config = dict(
    d_model=320,
    d_mlp=832,
    activation='swiglu',
    norm='rmsnorm',
    norm_place='pre',
    rope_base=500000.0,
    rope_fraction=1.0,
    attn_scale=0.125,
    init_std_up=0.0228,
    beta2=0.98,
    schedule='wsd',
    decay_fraction=0.732,
    batch_tokens=131072,
    doc_mask=True,
    steps=4648,
)
Each number is 500 + 25 x the weight over its row's rms, rounded and kept within 0 to 999. Layers, rows and columns count from 0. Numbers have three digits each. The size before them is the row's rms in percent of the matrix's.

# layer 3 attention value, 320x320, rms 0.0393, rows 173-319, columns 0-79
100:501477501511507502493548472474515514522536498538520498489513466515571523473498458470501556517480471496451520499491488517488483526471519489473489498485508530498466516492482494528474478552485516510522502485525507462514452502518493498481559507
103:471488467477495483449493454507475527497519491484516520509493486491533487508478528507509506486471496527499489521495489474513491538543507489513485436490517499529505464507466487539486508496468492452517508491494498488539497509501503525478540528
099:500527494481486528514513510505481531501503530458517514527508447438498486520509510490481494482444529495505537492506499511466496519513513534506498459494533498483508476540494497529521514551518490465463537528501544507536526510487498500519474522
089:474536454473543539498463506509459495493545493467478496443528511470498484531535492468501492480476511542499510532555516468476455472499511508511504514532494494511503479489519495451488471503470476487487491475478487511516502480525494506500501501
098:513461520511486458498519525520536481514484507525518500489461499503504560474478480522526491527503466512438509501501481530494522488548484487498488489483496501506433498527467456558511508527454493487488528499499532499484559525488509476526463505
105:515494532522500486491466513526477523441520506518493466510499514501512472459470469499486455529464514516499564477462478495478519480469467503524495482489516455476492484492481494526499488474495518491493475460482471465521504527555506489478525517
089:478453473519472500521507543456497440537487532469490495500486518525500566479508504455503492490537491541486546492515462524461525476469521523500491524495504500508517491510502483479466492547532497513476520517510474492473492490527485527477510470
084:504496494506472537542536476491502531501485499515516495487472493513563483529480535509500539492487532500520522455478529486519470522509482460531466500454494480503461522507529513525513486503479460516503488502488550508540502497498476530520476514
107:525458511517509464494520526489533507536486489450493495528464527511460520538497456471520482508495444493488500457441481499517480490488537500453508511467544509498523445503481450550521509474519531530481510512539503491491482489501493487500512499
099:535501486491539484501503490487513541489509509527484517508515527552515517512499458475502461481478516456493415492523472456487526495470513477507523515468499485520515512497481520525500483511480510516522515483546492505514464499498508481513524524
099:470492510506516489503488491488510468504472492545481478515506519551515495497505516526499522489547458488502483515501474512521513534449550487469526471514501462481466519482486522469473475463494539486521529482523533484455492501493558457499522514
094:490490522492521477539446493501487462542450491493505473505535519525480545514496464497501476508460531468512555540506519496438504453516492498506520505505457502492481471505446527505507505485568469529495446506474456511498482523480516491496504491
102:489525484493497498528511511503481462480494492491518491470504525500511499451488500525518527475495476473490451521519533442480491503487541497516503555502493470488453503510497529476504517512520496536521442502544523479485490472509472512523537517
101:550499466537488500486503539516539493442490534488498503556432538514489530543476494472507521494534440452535532500505528490497522468452494537455494497486488483505493550427527521490529442452502500512506516473489491503521510515523529474543516517
100:493507563507488514483463519501518564497538501503515512522511521515490499507499498495479506495490501474464503470548456521499489477527496482538525491532515487499501484506544495492518488492509488513494533466525497494506491501515491485458482490
101:505480462496487513482495545475480497536502481442499511486470529486513491493503520524496533486508466536492508494517487540518462495489512479462521537546463486497543506505470555466499541471467547476523506449547530531486473460504476491491484504
097:494502485472482510528530502514503522475508483452496542506469524550503552507478473506497503463509495449525508538482528479522455509520526474485516491463511460513503517495494508515491523493501456531501515492489520513526497495498484454534497550
083:448500525490511498475489473522545504498467497506483488531497450529478462553492480498491498537467465487524507494525520484454522519480496528497477473475516527530524525521456503518470460525526466478491524495556471484496515536472514420496459494
096:491510490538435501496497492491461561483511503505514533531443497487492442484460540501490536472472427520569552469506560526500482498502423519507507483509463496526459485496521505493531514475484488446534512494514483510481529492503491468508494503
093:452471550478492488484517520508476514531507523453511521521507523520465501483522510498467451504489520469486529499493507550520474473512473518470498511490539523500502490555493510501489497486525514510480526514494480497499480518504513506499524485
088:480509519460530497519486507501531488502499490500500485519546497513528479570475518496454501513547493503527495514519486528487478487497507509480518523507506468497495524471469498486486489489516491473453467507483458500484475498541494481513505469
088:462507510463501508450546513494486464557487513535496535490475504484496513445563497461523522486478493541508530506528518498476447515471513476442488515451511533481502450510499510522524475520487494513500518471524470460485511483488491553523482504
090:529523506553488503469475544506559511485554530523521505440466481505528518508545490509475505481475463483526489507519538477518516468556531472503462521508501499510504532542498488496508475520523548529508491536506485490507499502519501510486502478
085:497477492461508518544511484520461496548424485489513468454515494498456468504505514484512508513495480473526491480531534473501488519494497421478484509527477513495493493489511486508520534501503497564511473459516489534512505487497529515510501497
085:517507500539525520513483499495504477464504477489486480498480468477466498508506551432522496467510509535449496483479509537499528523527475465507501523492533499492514461450531523475510467508528520497469528520495490514534510482506480498470519489
093:435475488488496471476539493532501476474511479488500511444443500528497508543478435494469487544485489483519498503516554445491490497529524489510471488546558516484482522487544541486529503480504482524500530494539505505477514501512485470502492507
088:525457493529491455499458491499508574489483486494518482503527537499538478497459504483474513530476513517518513517557476529504518493475471498487488515510481496528491557487502505486484502478472466544507533574526506504444469524537533510489538477
091:507520514470483508501465552504469514510441500496507486525534530529443541464546502513482523540511490491508506536496518511477504514479455493497532440495502513503497519487511498467505513489539498521504507526504509483519514492511489472501449468
093:499507523470467567477466468494523537545496467509537525504471476527526534532517495486520459473460513520491478513471508498494503541520484446514484482499552508498469495531462538489525553489453492518531474513478494536446486476473529495498539492
091:480532501476494504548502503510512501479514467523477455456507507485500504540472503526458505470519530528502522465479500496523471509535476530555489479496510492494505467518529495453447488518535504450487492536473499498541491509494508484518506516
089:491505511562476486513475535512471498504446495530510511519466519464541520497512500520496524464490513527479497500518495461475518547500476464511521477483534497500542466464492504506509470505530492500508480501520502490494472508470501490492470506
086:505501522466498525569491508496485505486477521453508489541486508484528499482483501511520518493496459506487485534519506513511567528477494499534510578508475460491499485525445501502516547504480476504509451547478519552476509490500493507501510500
095:475482516511505463511495507500489446495493524476517506521522519522496501496481506549519463482475503527460513519472480512536481481526476493511514502440477489515506496537519513486499508531514509482489494465513539471514545521468460495470498464
084:485521568511504507501476493517501516517525519500475501582482491571467524548594460483489512543511489518519522441517490501570539537450477507513512486513472517495519453537530517482468485495505503488479481514498498497538485495478498510509527519
089:465483455506474520449485510480480499511534453516509432515548510516476499495526515516492503499480498561521463471499500447499533505507497498522504541529501477502476486504466522498484513503533475500517484449503515469463475477486491499472485499
091:488483512515514565524510475504468477507471523466467483507449520563476482549506513478496525488507475533456493506485493497477523533502477540549452502523513467498489523501502515500545518502449517494522513487492537520508483519463496503499497517
087:476527542483508534483499517492502486474540515492522469458490473516553491486490462515503490521522525503509485533469502494476519490481518437539515556449498474488462479495502499461444434494509495476493550500478516514474466474482474466511542513
088:443509500536509532497483489485507493476507499545517497471498516459512473465472501530474531480506483495467506469522496491487553463513523517517490543479456509486500508516500465501471477523511518451467505504513464473495493497492501487492513490
087:513503467492526560477478521472496508510509485515517494522508474466512510485493489538532516475519500500506510526495526492471543508472500482539493517496510508485497439503468512492559502530551523466520492520512510525508466491489524501519506508
093:492485494557561506495512532488523492513537509519510451495509522471555517523515488508516510526495510513496530487479508508529552494500511430500479479497500503501461450507520516496435485535489520469500463500509487443559472494509498489509491488
089:528471499431523472490508494500416525495517487525515456461520506443484499519498439474449524519507482502546484474539496500499486515517492468473500537490508512485474536489548504530516519495517462518478533470492475489504494518515516497531496487
090:521488512486517498467506459532441510558473498495476502532501496482470462504530484475484500534503506485536493461518488508513490489523488494495493475479528473522501494468534511484566498534536510519497536480466498530472455504502528481521521490
088:513500496522534507478502479511491487500503467489464516553475501501509466494518524499475512473503501520450533472491515515486482527483513521505490545551470511520505527522518464500471447447529508506498472464520531520494489516492498521493503499
086:478514462475459495542501493473460495510526499453449492527507509504502495487531504572496489506512520523480536481480505502517453546493513484506494493460483485494513499568524497511544521508521502504497498461518522543457526498510549483514529500
088:493471489517471536510521513502480542456518522471523494543449500500532457477525474524510446510526468476504449490502447496539494495498503470480493474480554518494490467507497502509527504549559460499506535527493492519542504519519485493485469501
088:477516473558491448457525526504496513503487506503499516487466483483495509529515505482500477486472522511513467477475504520474487471464519520507470517503515486495458537452488446543505483524488525482500510454546487484514426522459500522496517520
088:503489528494548448469519529500529459501518483475532464519489525489493463471489516479524537521524504515512515525506471495478484416462504506528510501505533490494506540508493459467526459474519500501491510540545497479493503500519470516505495499
087:465480515475570522471495545519554462527490485496523408482556481578493465560498484484503450535439511519533514527514476511512484452431493525489509493526486547514514490490536514497503479514504473493495483508538460508505498479500501507506513502
089:441534477538532524498502497520522495521494484495541482504487490476555540476480497501527526462538503467497477497493465498517468510554483474485469546486528482486485486430476492502486504464461504468491453494489465521519529504510483492478539469
087:498479484557500496498485502517492479465539490476485484579515502520506498527473500474517520507480521460518509510519518432486461532507481508499497516513474490502488454504464466511487523498523503469466482453521495519541436502522479498483513520
089:508527461504497477444474496478488519505523492549518502486519480549467502498537477523491477452491490535504500549500484476511466537554525509482515530472514522509510519499481534479512535502535466515509527469549514472478497485481495510472468453
089:539508511496513494495459502493509477477489519486515502509538495531530442512513511534492504507481515485468571468524501504495530498532471519478525515494465489491517520553525530506488539508503521529483548492509511473516491479499525486495527485
086:524503511490503520479493495517503542490550506499444467446521492496496472503523509507477495500491549487503491502470543503539476464565535472525540471504508472503475492495504505515533499525488520495476550533516518491482478491516521492488435504
094:511494496530516479537484499515503527498502471520538524505477519491492487507533505465495446495502512486479493538494483503486447545486476565459527491520498501499505489481476486533453495502520493506477522554505539499520526484512506519501527464
089:521494474528501488518527474495495493553438492474505513473487527543511531461521518503534495498496479513451511464456535506476505519525515525514451492474543510504500478542528542480455514578479510519513469434498478475513496475449474507493571470
088:477466459505513488499491470480471450527548506505509501522505520487465531439515497530487486519503476526530491508503500476518515504470470491509499535458492530511526507451478531503500502438483470487501504479478487450485550494511492503483518472
085:467513538496502498498450488503480514521526493535522493464496564526488497493482483485458486493481495479509518523542498489509566502493519484502485525519533475502493502538442466524547528507486520493486485493451524490479451514456494534525489490
085:507506493464563587468470445507479521520525517471527517494466478536461482490474502481504496478490494524497526485551470501554464529542531561510518461523481508498513447495550525521502496523520460516517504513503506489515492492492530472484526506
091:495495493528494524452498500511518507477496500489499454504524554521528477527463498520566475491506491492494460484480453453488537546520492462562528527484513431480475551543525495491494556502529516486502467437490503505506479482502504476485501493
092:510487511445508519533521502490518513455462492487490470559460520445478460524504524487478505439488493500479498482531524521492542520496499537485475491489436498516531498433476529543469541530491489516516491452499486500509488462519471530498512486
095:494497491490513534415483501516569507520489510509527490515525468519525461505512516536517435473516512474494461508475466504486503479518529496485493515458510480496498536480510546482551501499467499527540511460536476500487483501513484488503503503
096:502516477467488518486510480528528518557459488535508565504532486475513544505518501523515513475505477517504508481479496489486472507526513514499473503483463489501538528506467499491456543511517500499496477510490527497487513473512494493511487483
088:530505510540444556548501551470562524515497530490483463530505486514520485519486488451482526517493494481495572493497480518508506502473522481490491503464512475493479493533534510498505510495476505511462545488514527471532518452534510505547487468
093:523489452442520563512505502515461521528467474519492516468492503457487480466497496515492464525452490478493496524489518490505473513502505493506465489504487536505494530477475491484514522497517503517479484570494530549512471472513497507514470512
093:498486512527560471551485448515485496516537509538530526543556530480507477470504514498505478514522584502545511485496514499494487475502506489480492491543480506492471412491484505525488463491500537509492487521500513503515462493500488501485531516
084:478478503493478473556482503470550499507518502514521525482497504515501529451522489503509464538487517509487481475543514465479498529469509459476479492534488508483480447524472501489539555499498486502540518499458562521511490493464485522521486525
092:495492523463450479497487487502527484518459480511479540518535491510483481477486504485510443514470525510527471532490539506537462475536527516472493470459492497506499497465482540495485547489491497506512568494468530470508473518525521503488503510
091:528482536467515502481480500530502486498523494538489457463429544531473489473450494493487527513495483532488486503509505508556477466526486462521496518533518475513465527458497483477458552524532503470523473506500507489498528485530476490461506503
088:481508491477489507538458480498468504548446510541504480532504526489539506503545477560518548476510480464499489486472533518510498559489465556491489511505488517498511480432471537535521503554520493539514502477484446515493501492506510510525525502
095:476496537515444495500478499484508503502506507454498499476486553539517503465520488520527495511462527457499476485494492486500537538423524487499497430565511493495492531480537498497508487532479487522480481479471493510503491484503517488497513492
095:489489490496508519561526440480507501478511486467480512469508527455495509531472511498523551515517484501495461475471482529487489490504497528517521540523463490506494529514476510523418541490464509487476446540490495478494523506493497475471482480
089:457508518483466552555472522462552512548510496467508557485454501521513527505526505474488456478498511548519501506512445515524515462467510546494461402483533497502556512533504498513455537500423461495509483459508482526499520530503501493503491506
084:516504475467502517537480499505479470490495492541519471550478447453498521492504504508509470495466525486510467533454532503495458502421481473480512510492481528493497482462512507499522464504470465495477487506505463505488510487539493516510503532
091:523493511494483509563523487475431532491542501524479528496511446524496510466521512480466502473483493480515501504496544479483509492502505476465451497522466487489497479535522535492503456498548516511458513439460505515512527468561471528520498497
092:480485512479498461477455527490453487535491499483513499489494519514492466500483534487523516513473514482473490477516567508498478494465486465517520440521517498510506488502519498523577539515475502508513508551459492499480535514520502478529502493
090:500512506491492487465486511513549519504515478494491525528516514549480471520457472472498492485481539495481512536502507504523420515445496494516505441469514481478511565500567552464495531493478518482479452499509479542505470480472520500483522539
092:531496471498490498533518494525529477485552501501479469533510517497521503490496498484513503504551475462459500490515493535486505487441515539518467515509537497473529468514518541486492519540539504477497495513496505499484542513477451489494509510
090:507523499525534501527558487497505513507459491469479489474487509493500531505434491530497509520515499510496538488520497473473473493480490532460485502463490455495497519493513476523505461454506507498532495441552487477484503504492475500505542517
092:539512505507517474524544484505514458466493505499461504551518502507518504541496487490511519498519492517489464529522501518507512509488526491493472518504502536502470540540505504489525516458498503451499478519482517510494518478511462504505518509
098:537482472467481483522494514516529443506529525490514556492454492535491488496502503501515520505487506470494505509491553466503491467515522522509483494498495489496498512521513490538458520502429487509455541557512526471485458522466526488511520521
092:541509490458533475475517455494475456493513513481496456498492503502526520541506503509516509451536492496479503506471534540504470483518479479503462516481511512510488468446490508535518500533489504465495512488481494485441520501493488470524540503
095:533511501513539450469494504500484453506507510513535542510492459519504484535480503485487518503519530458507502498466467521482481505477486490450497484485495496502493477459464459529470526492501478476498463467555485534459512494491494495488522526
090:490493523497520517479523524477526481426517504535458443467520500526486455517471478479487530501516477497487487523525512500511562536485499517495526523524515501468538527524503539481493460524499491481489551476542538470538506506502484496529490491
124:486492479505522540492491425501513454504467543583480470472490492547497497514495523503502475487501493517526481513522444478481459548496516543483515453535500545495458483531508517476474505516540528478489487470451502517496491523513473521479503467
127:494475502471505500497507447514506548486524472523486487523499490506480513493516458492503457523482488489533503506499502477506498458459483543454490517504517511496528535519497484512503481494538476442492510479486461511550501507507497477499514492
139:454513542512462475478521500500481502473547488507528485488523515487505454470498522436505494486455490533501485522518464517486521489518534504523497519505536485492518494507488444525502491581493504480499471496508524481490497497506500495475489517
126:460506496483504506515498498456504455519477516485474473524488487493491463511494503466503467513540495545514495501514516508510526505544495471502480547496515519503530503494514521466468565544452499534497535476540476468497548478488501505467499463
117:505489490520470440516531478528503501471535495518498510550495526472469495455532465518466527478535553487508494484485496527534538519504474486500530522478506493514456491477513491508507517506442492519502525520488528488460502505469542548510473491
119:501500528496521453501465538525494482510539531487512487525517492480506551515486456529485478509476456487485471512510505502528544485520489460490498466488502541490503467495454531536520504507472514514460498527533490505496501527485511471480520486
129:487458470497485476495525519499501495521472500487509510452444504488489519524481459539544478516490530530455521476492509483524480492539473540506529570490568475501507490564509475519500505522514488474489500488488498472495489517480517473508493453
115:495495490532557564477535482564508533492476495518464489495513518528504524479502507532526501494519541528505507515493500518455458526456491532498507507490524491475549484486495498467482510495507525497499517497526520511503448476500499466525521555
139:501509492494496434479524545523502539461493520465519485453471483484493496529486533484504465426509505536477508535461480501461502495492522475529499478503506502495484509492542465540473518496483474519471504487470508506512510473483481491522496478
124:481553532475490447507490485513496521449524469494482508512508508514455511469539457528471514501501530472480479490462499516508503514542516503498512507477542502506456478508502493514500500503514515510473465530490492453505466507476495521496482508
137:533482508480469515519493462456522564540517511515486551541477468538492529476464476475502523522454497486500528479528513511495521479504488496500492522476488464480523523491511508480467532527498473508525555470543490495522492493510474505473547526
114:524487518492532468525479512478512453476469493486443452486499462491510489487495498508468515490480478524529488511539527514493512510489494497514516511479482486506454467500459492500504529542538465493485441532490456505479491488482481450502456484
132:494513472484488527527462524499474525485492468473490508473516551472458534537524491448500475496532501533507470502510506500539525460487549513501523561524518483511562504517504533486534474516459516450529477519503482529463514517487537490461456482
141:437509478512549514449502527483525426513469485474443491486486496455517484508545475512493462529533465544502478486518472504491475507465514498453506510519496501512519474494446502470514517448490516459473495503498433512471502476506483498507455500
123:464503519521514538509470452527530461479437474516473490479515530520531527521440521486493503475494486467517516486510504510490494514476487445470500471485458514493495507484507530473524483497516491477513525484520514497459512548511507467512463487
136:468509478486499491502511537479509504479527488490487505535508501503509533464518469508448519513463442514522536477500454499489527499502495489497483430497505529500534505468514522507512514490534514527497468458478484497492471491524504475498516490
130:476513501518528523471511499458516463472512513513454514518499501478544545511516508530497485465486527488505494495513495482484482559471470437500511460499460517516519489491521491502509479445491477477487523496466483530523479485519515466514493525
136:490532517485475591459520453529476496517540494513517511452523491462506474508476513506469525504493505478470477503482498475543501507547502458478486500511488533498497506533506493499509509501483544478508493478509543462490509491504493521509490474
118:526454512540489450463533491533504468506464511494519495526495489491459475536508483523493532483513510514512512472490476520526547499524532514490495539471502525511452476475461485536504471504511483505498530559492490483490505452471508464506482484
143:515473492536513499473493498529472509495468484505490463506469500496512455461482553481487504479502449538486531529485450547500495510487480527492499495530487461477498519469513483475484533518527491464511521443421509484512485467502480497466481480
125:513523445527484521527507558470483520454508528523525506500517518524509505513534524516524487485498471530507487492530551521508494447515487537518497516500512520499522520520522489544502462477487539484499481478485512516479529572541512503496478460
115:531490512497461476517510485513531462514503506502484509523471501493516506540491508458481487435489496507545485485496498473482489537479519507503498463518488495551504447525496466516484516512531481482527549473528488481489522514466500519476491512
120:468532462506513477470503525485513495492506493512523497541482485459524474476487475490460496489483470528498543491476482504550501516493486491464516468499496492511503497524503456504504506482522511504500467484461495471518487469506515520485476452
130:435527449476501523501501510490509524520503508467468488489480514513478505524539438484512486509538501510506478486508484450505470486513510523478499506515553534529537508514517549513499492453467497511500517497523503530508480519514503524520519484
122:525496461485475513519509477501487562512517489466483485482509452482497452504508530466473497482461528498467500464489512528465449522516511467509482460530461444502489508514489494519497508525531462513530510505504526496506481492490482521499483525
134:502518486524513475454506510538505550517525488524488524476465487464520452483506482547536506524466474545450499450509515544498465489498456464523486515502484500475503471490499492501501529486474485476512516516507504485494538490474475498519495499
126:498500489542503514440533559480514496486539472517541556501501526518563497458454521530504490477461505474476483508479517492478485522497496473519520518468482456499517478538505450510528514470495526524541498502505509467488488527505481488510530533
129:466532514505500514512514518553472479474467482467500500468502498473485479501495541482502492484479500490471522496459496574470498498479504485503485464507496539501482467494477522547503531468512520527514460515494499497455508544503508469516483497
136:532518465490538490517506503493510500503507481485472473498461496517494455482522536510495537504488495501497495484478501511524482494501489514471484450511486463514515484462497515469501543517499512532483474511498516511501480459463509497496511505
149:519521508514491544463495488526470480521500519522494478498502509492492482519505471484490471482502500522548489489505486431497533487458519522486509497476501531500565494522454498509519490555511481504493486534544501492466484495491525479506534534
120:525479521520502486497491502529505485505449504509498520504514489527499538538500480484540470507475492549482528505479499502488517518464521486504491522521473525486562458489496484504505484490532493480512551512480488522520489511514501482495522498
121:495489490517486468511515518508524452495482496462490489491492489469564479486482480525490455535509521499469500523495495448496472524521504524497502443503501484479480443516488490566522492467506481447520467518499494488515501506483501506520477539
120:475492519478500470478511521528498499453512481492555471524524517473508465502513505495490528517516511500506512527490511493495471511480509528524502471500581502509492503489499477497539417519490526514492495498475493489545503451502522490472483492
123:499529518483534513537542465481541533464509497506483517492519484534481484511525513493513476465487577485520478503509508509476517499515503483516507532464500462495493523465523505484480511542442476481491593503506518521526527490489529463514493529
123:554475476490506510480497562525484543513524490468514537522490469465551504496467469514506515497479485456459521495480533540511483487523477524539509518497496475517558473459490529515516533502485490465504495491519471516564516480517482467504510535
132:530477462482494486478492505493504524488488485528481495523503458530540527527518525503526501465551496516516484525490530530475494521438520495508484521511523465529524505494516521539510477480490496470515535488505464544539517510498473503492536527
120:500525502468471501521490530541495524540505504535519493497497524487483453529491560474484533483510524502459549470494507479479469530494494500469473454530507524499494477490542511484459477485564507542489454452495509441481494491529500530490505474
126:478477527456528459487488500508479589479505481478494494491472452461515445493524501525498512528494539526464532523506493527465473487519461516526495461510503489502495499480503553513461526515512436535508470490537468500553546448460498476503473519
127:497531509474534551499529453514514504509520500492463468451488494468470461510523516469453504532470492516452476448519539516457485460520506446475480537502497502514503520511499497513495555544495501525463508477549520494467461491491479486470500498
137:551480477515441510478507506497467488518515478512478490493494487492495495503534506494519511506500437532495517477511527470460447483449536498477494510525483529495465488518468468524510507458555473489530475518511522506502475505512465518479525516
132:526480488483491439501468518489511507531498492500472512496450485486443506517493495471487491490515454539463490494487471505517506495469505476482480536540535529523518480510480474466493525515471511476487502476530486509494481473506493483470493492
109:522460516464468467539508502508498573465525473429515487543485506485525533495455480484482536537492505455563522496479546522518492480539496504506493495468524447500517533505481562530533482516477469481474500502552482506541492491495517438506516521
129:552491501525503522506511532447497502533503497483471488500530504530512520516516483502505493514494508528515521478522489490503492524555511464531493520494474466491473475508464484537502538516498474525503521543490537487495498542506478493492500491
120:474519492511490521564488513455501457509439483521519469453486511494514504506534515449535481504462525527511504519526552456500454487487537534469501556520474516500515541510493504535477459544501495508510500512544485525510506539483490482511483508
107:454527530514531491474467526508518448470437500521447479478495483513476514538517490507477471497503532529489502537473537498484525469496499463493518502519469547506493497470481499475506458441448466525468495521500513536474507470488521468507442463
130:508499490463507478502498494498521474492523459462513505535514479482474545473507470488433485543540476482502496489475448468486484553474529495513437470491483513515490491496491500513524495480541483516519450541495481509502480483509498529499492547
131:537496519515520532484499535512504489461497511493501522505492535487520526497450553505481549471520523465480510514475500524513525522502468445546520436474450468499493492466500529487494499467495496543522498483482518489447516480515520495526515504
131:511461521516497477505491487475459468540488491479538527537520526500511508440459535481509479490473518494529463523510515508495524484529508511552513487494470447506522495499440483489499515542490480478552522529530454482454493522508507498507545531
127:518535510498524532505505505511486469505515534522480520492508548455531506536545546514463476482514547496501483510495500480509530532473493513515513458509541558499512478524509487466498457508460537485453514508489531474496512496491521527503495494
113:476504489534514527522496479537457493478458518534478531440474504535474504452453472507522501531539485547484521485466507503489528463465493471500485562472482486490487487479491488480509524525451499514493525517528520513479466492490501478481495511
128:507471553541522534484497471511469508512528503503487513514539470496488483515485460533499472540526519491499515485514478499493498500535478505516501524460491485485466489510492470486511501492486473506500497510474522470526508529486486515487457516
112:500517494515502551472513451522498504521501536548462431510465453506498454514479470545508518527483447534508509517520536507495495445525463516486497535489513551496502525526497515459474486520472496489493499465497504524507513491473502463493481487
129:447520502491534545483480466508493542525513490503438482507546471502459515497494487501487510495541527502502478502491450494500508512521486505468548515484532504481508488506503526465516502555484559477497527494528493520502485478515495496489499498
133:533508512484507509496533461529501532517520499515526469521504502532505532459507550498477462507489498481470448515469452503475457504523515486457456485504497516510512534487465507526521444458491490529478529507521505518503489550507512475480509523
126:548476508517482529491493481488508483538472518545522533464507508445552458478527497492534493547437471521505472491537472494489542455510492513501480492528497530489515516509504533457469537539521473492496462501484489490486526464456496497501508527
121:513495476524514504497485529470487497533510480497535522509527482484473513518547470530476473562500522496518515487518478467452505460531513518506484537505531497482443479555529492507506454488536466486492469507501477494520477479533487506480494532
122:481481491491518472493505526513525453512520501483538534487470508446468448502499469450491490528464477502471539501493482472506529482502472562484525478541548548494488485514495484520498483512533526475451489481471506491482512494503504481508455460
142:503511512502482498518498491526522474532537508431471489521483464462491518502515542502468513475518506496513527517504501497517550481553514494504507524524495477495492494530478500467487513569480480456485522534493534497517505485445508471504452513
131:449482480523498508454476465521501503499485500511531519473490446506508471528487505525545545513468473529505508475530538525481468487484500507498512501500469562499495522512486524464468470490526522500497514508497479512528516522484468466497534488
131:485520478467521462468497533528464522487568480461504499501510472445490502489513523531493522454492477558484519505520534553506444525486510530506494513513539465486507510508489518470489505522463522500460510482556515529487512493492511493509504475
128:514493481507455488531474521498463492461486465481483444514520502438515512481466526495486492513518472450493523536491515507487535448507480519536510492514474516498494526498511520522485478470527485495505434499455486490512499496518486491496507506
119:484510534518456492453491511497470559484494498484527525548476477520490415472494484477478498522450495470547516487523532545482520481524473499515494467493460461498533507486452511508516506486508464517527508537499455539462503484491517460523498497
125:494496468509515512549474543529477479469468522461524508473537528492474508507487579444479520479471515541464548491502514572494507505513511482523501510525498475470483497486511475477495500517507531513488489492499525485458488508529480496497478465
117:484500510533512467489508495535518523483524516501538479459507493477503502521466521565512506501509505452441485516522465511516488532553479495515523488474511537480447493554506485491513452484527488532492437496460558429489505502482529518520465477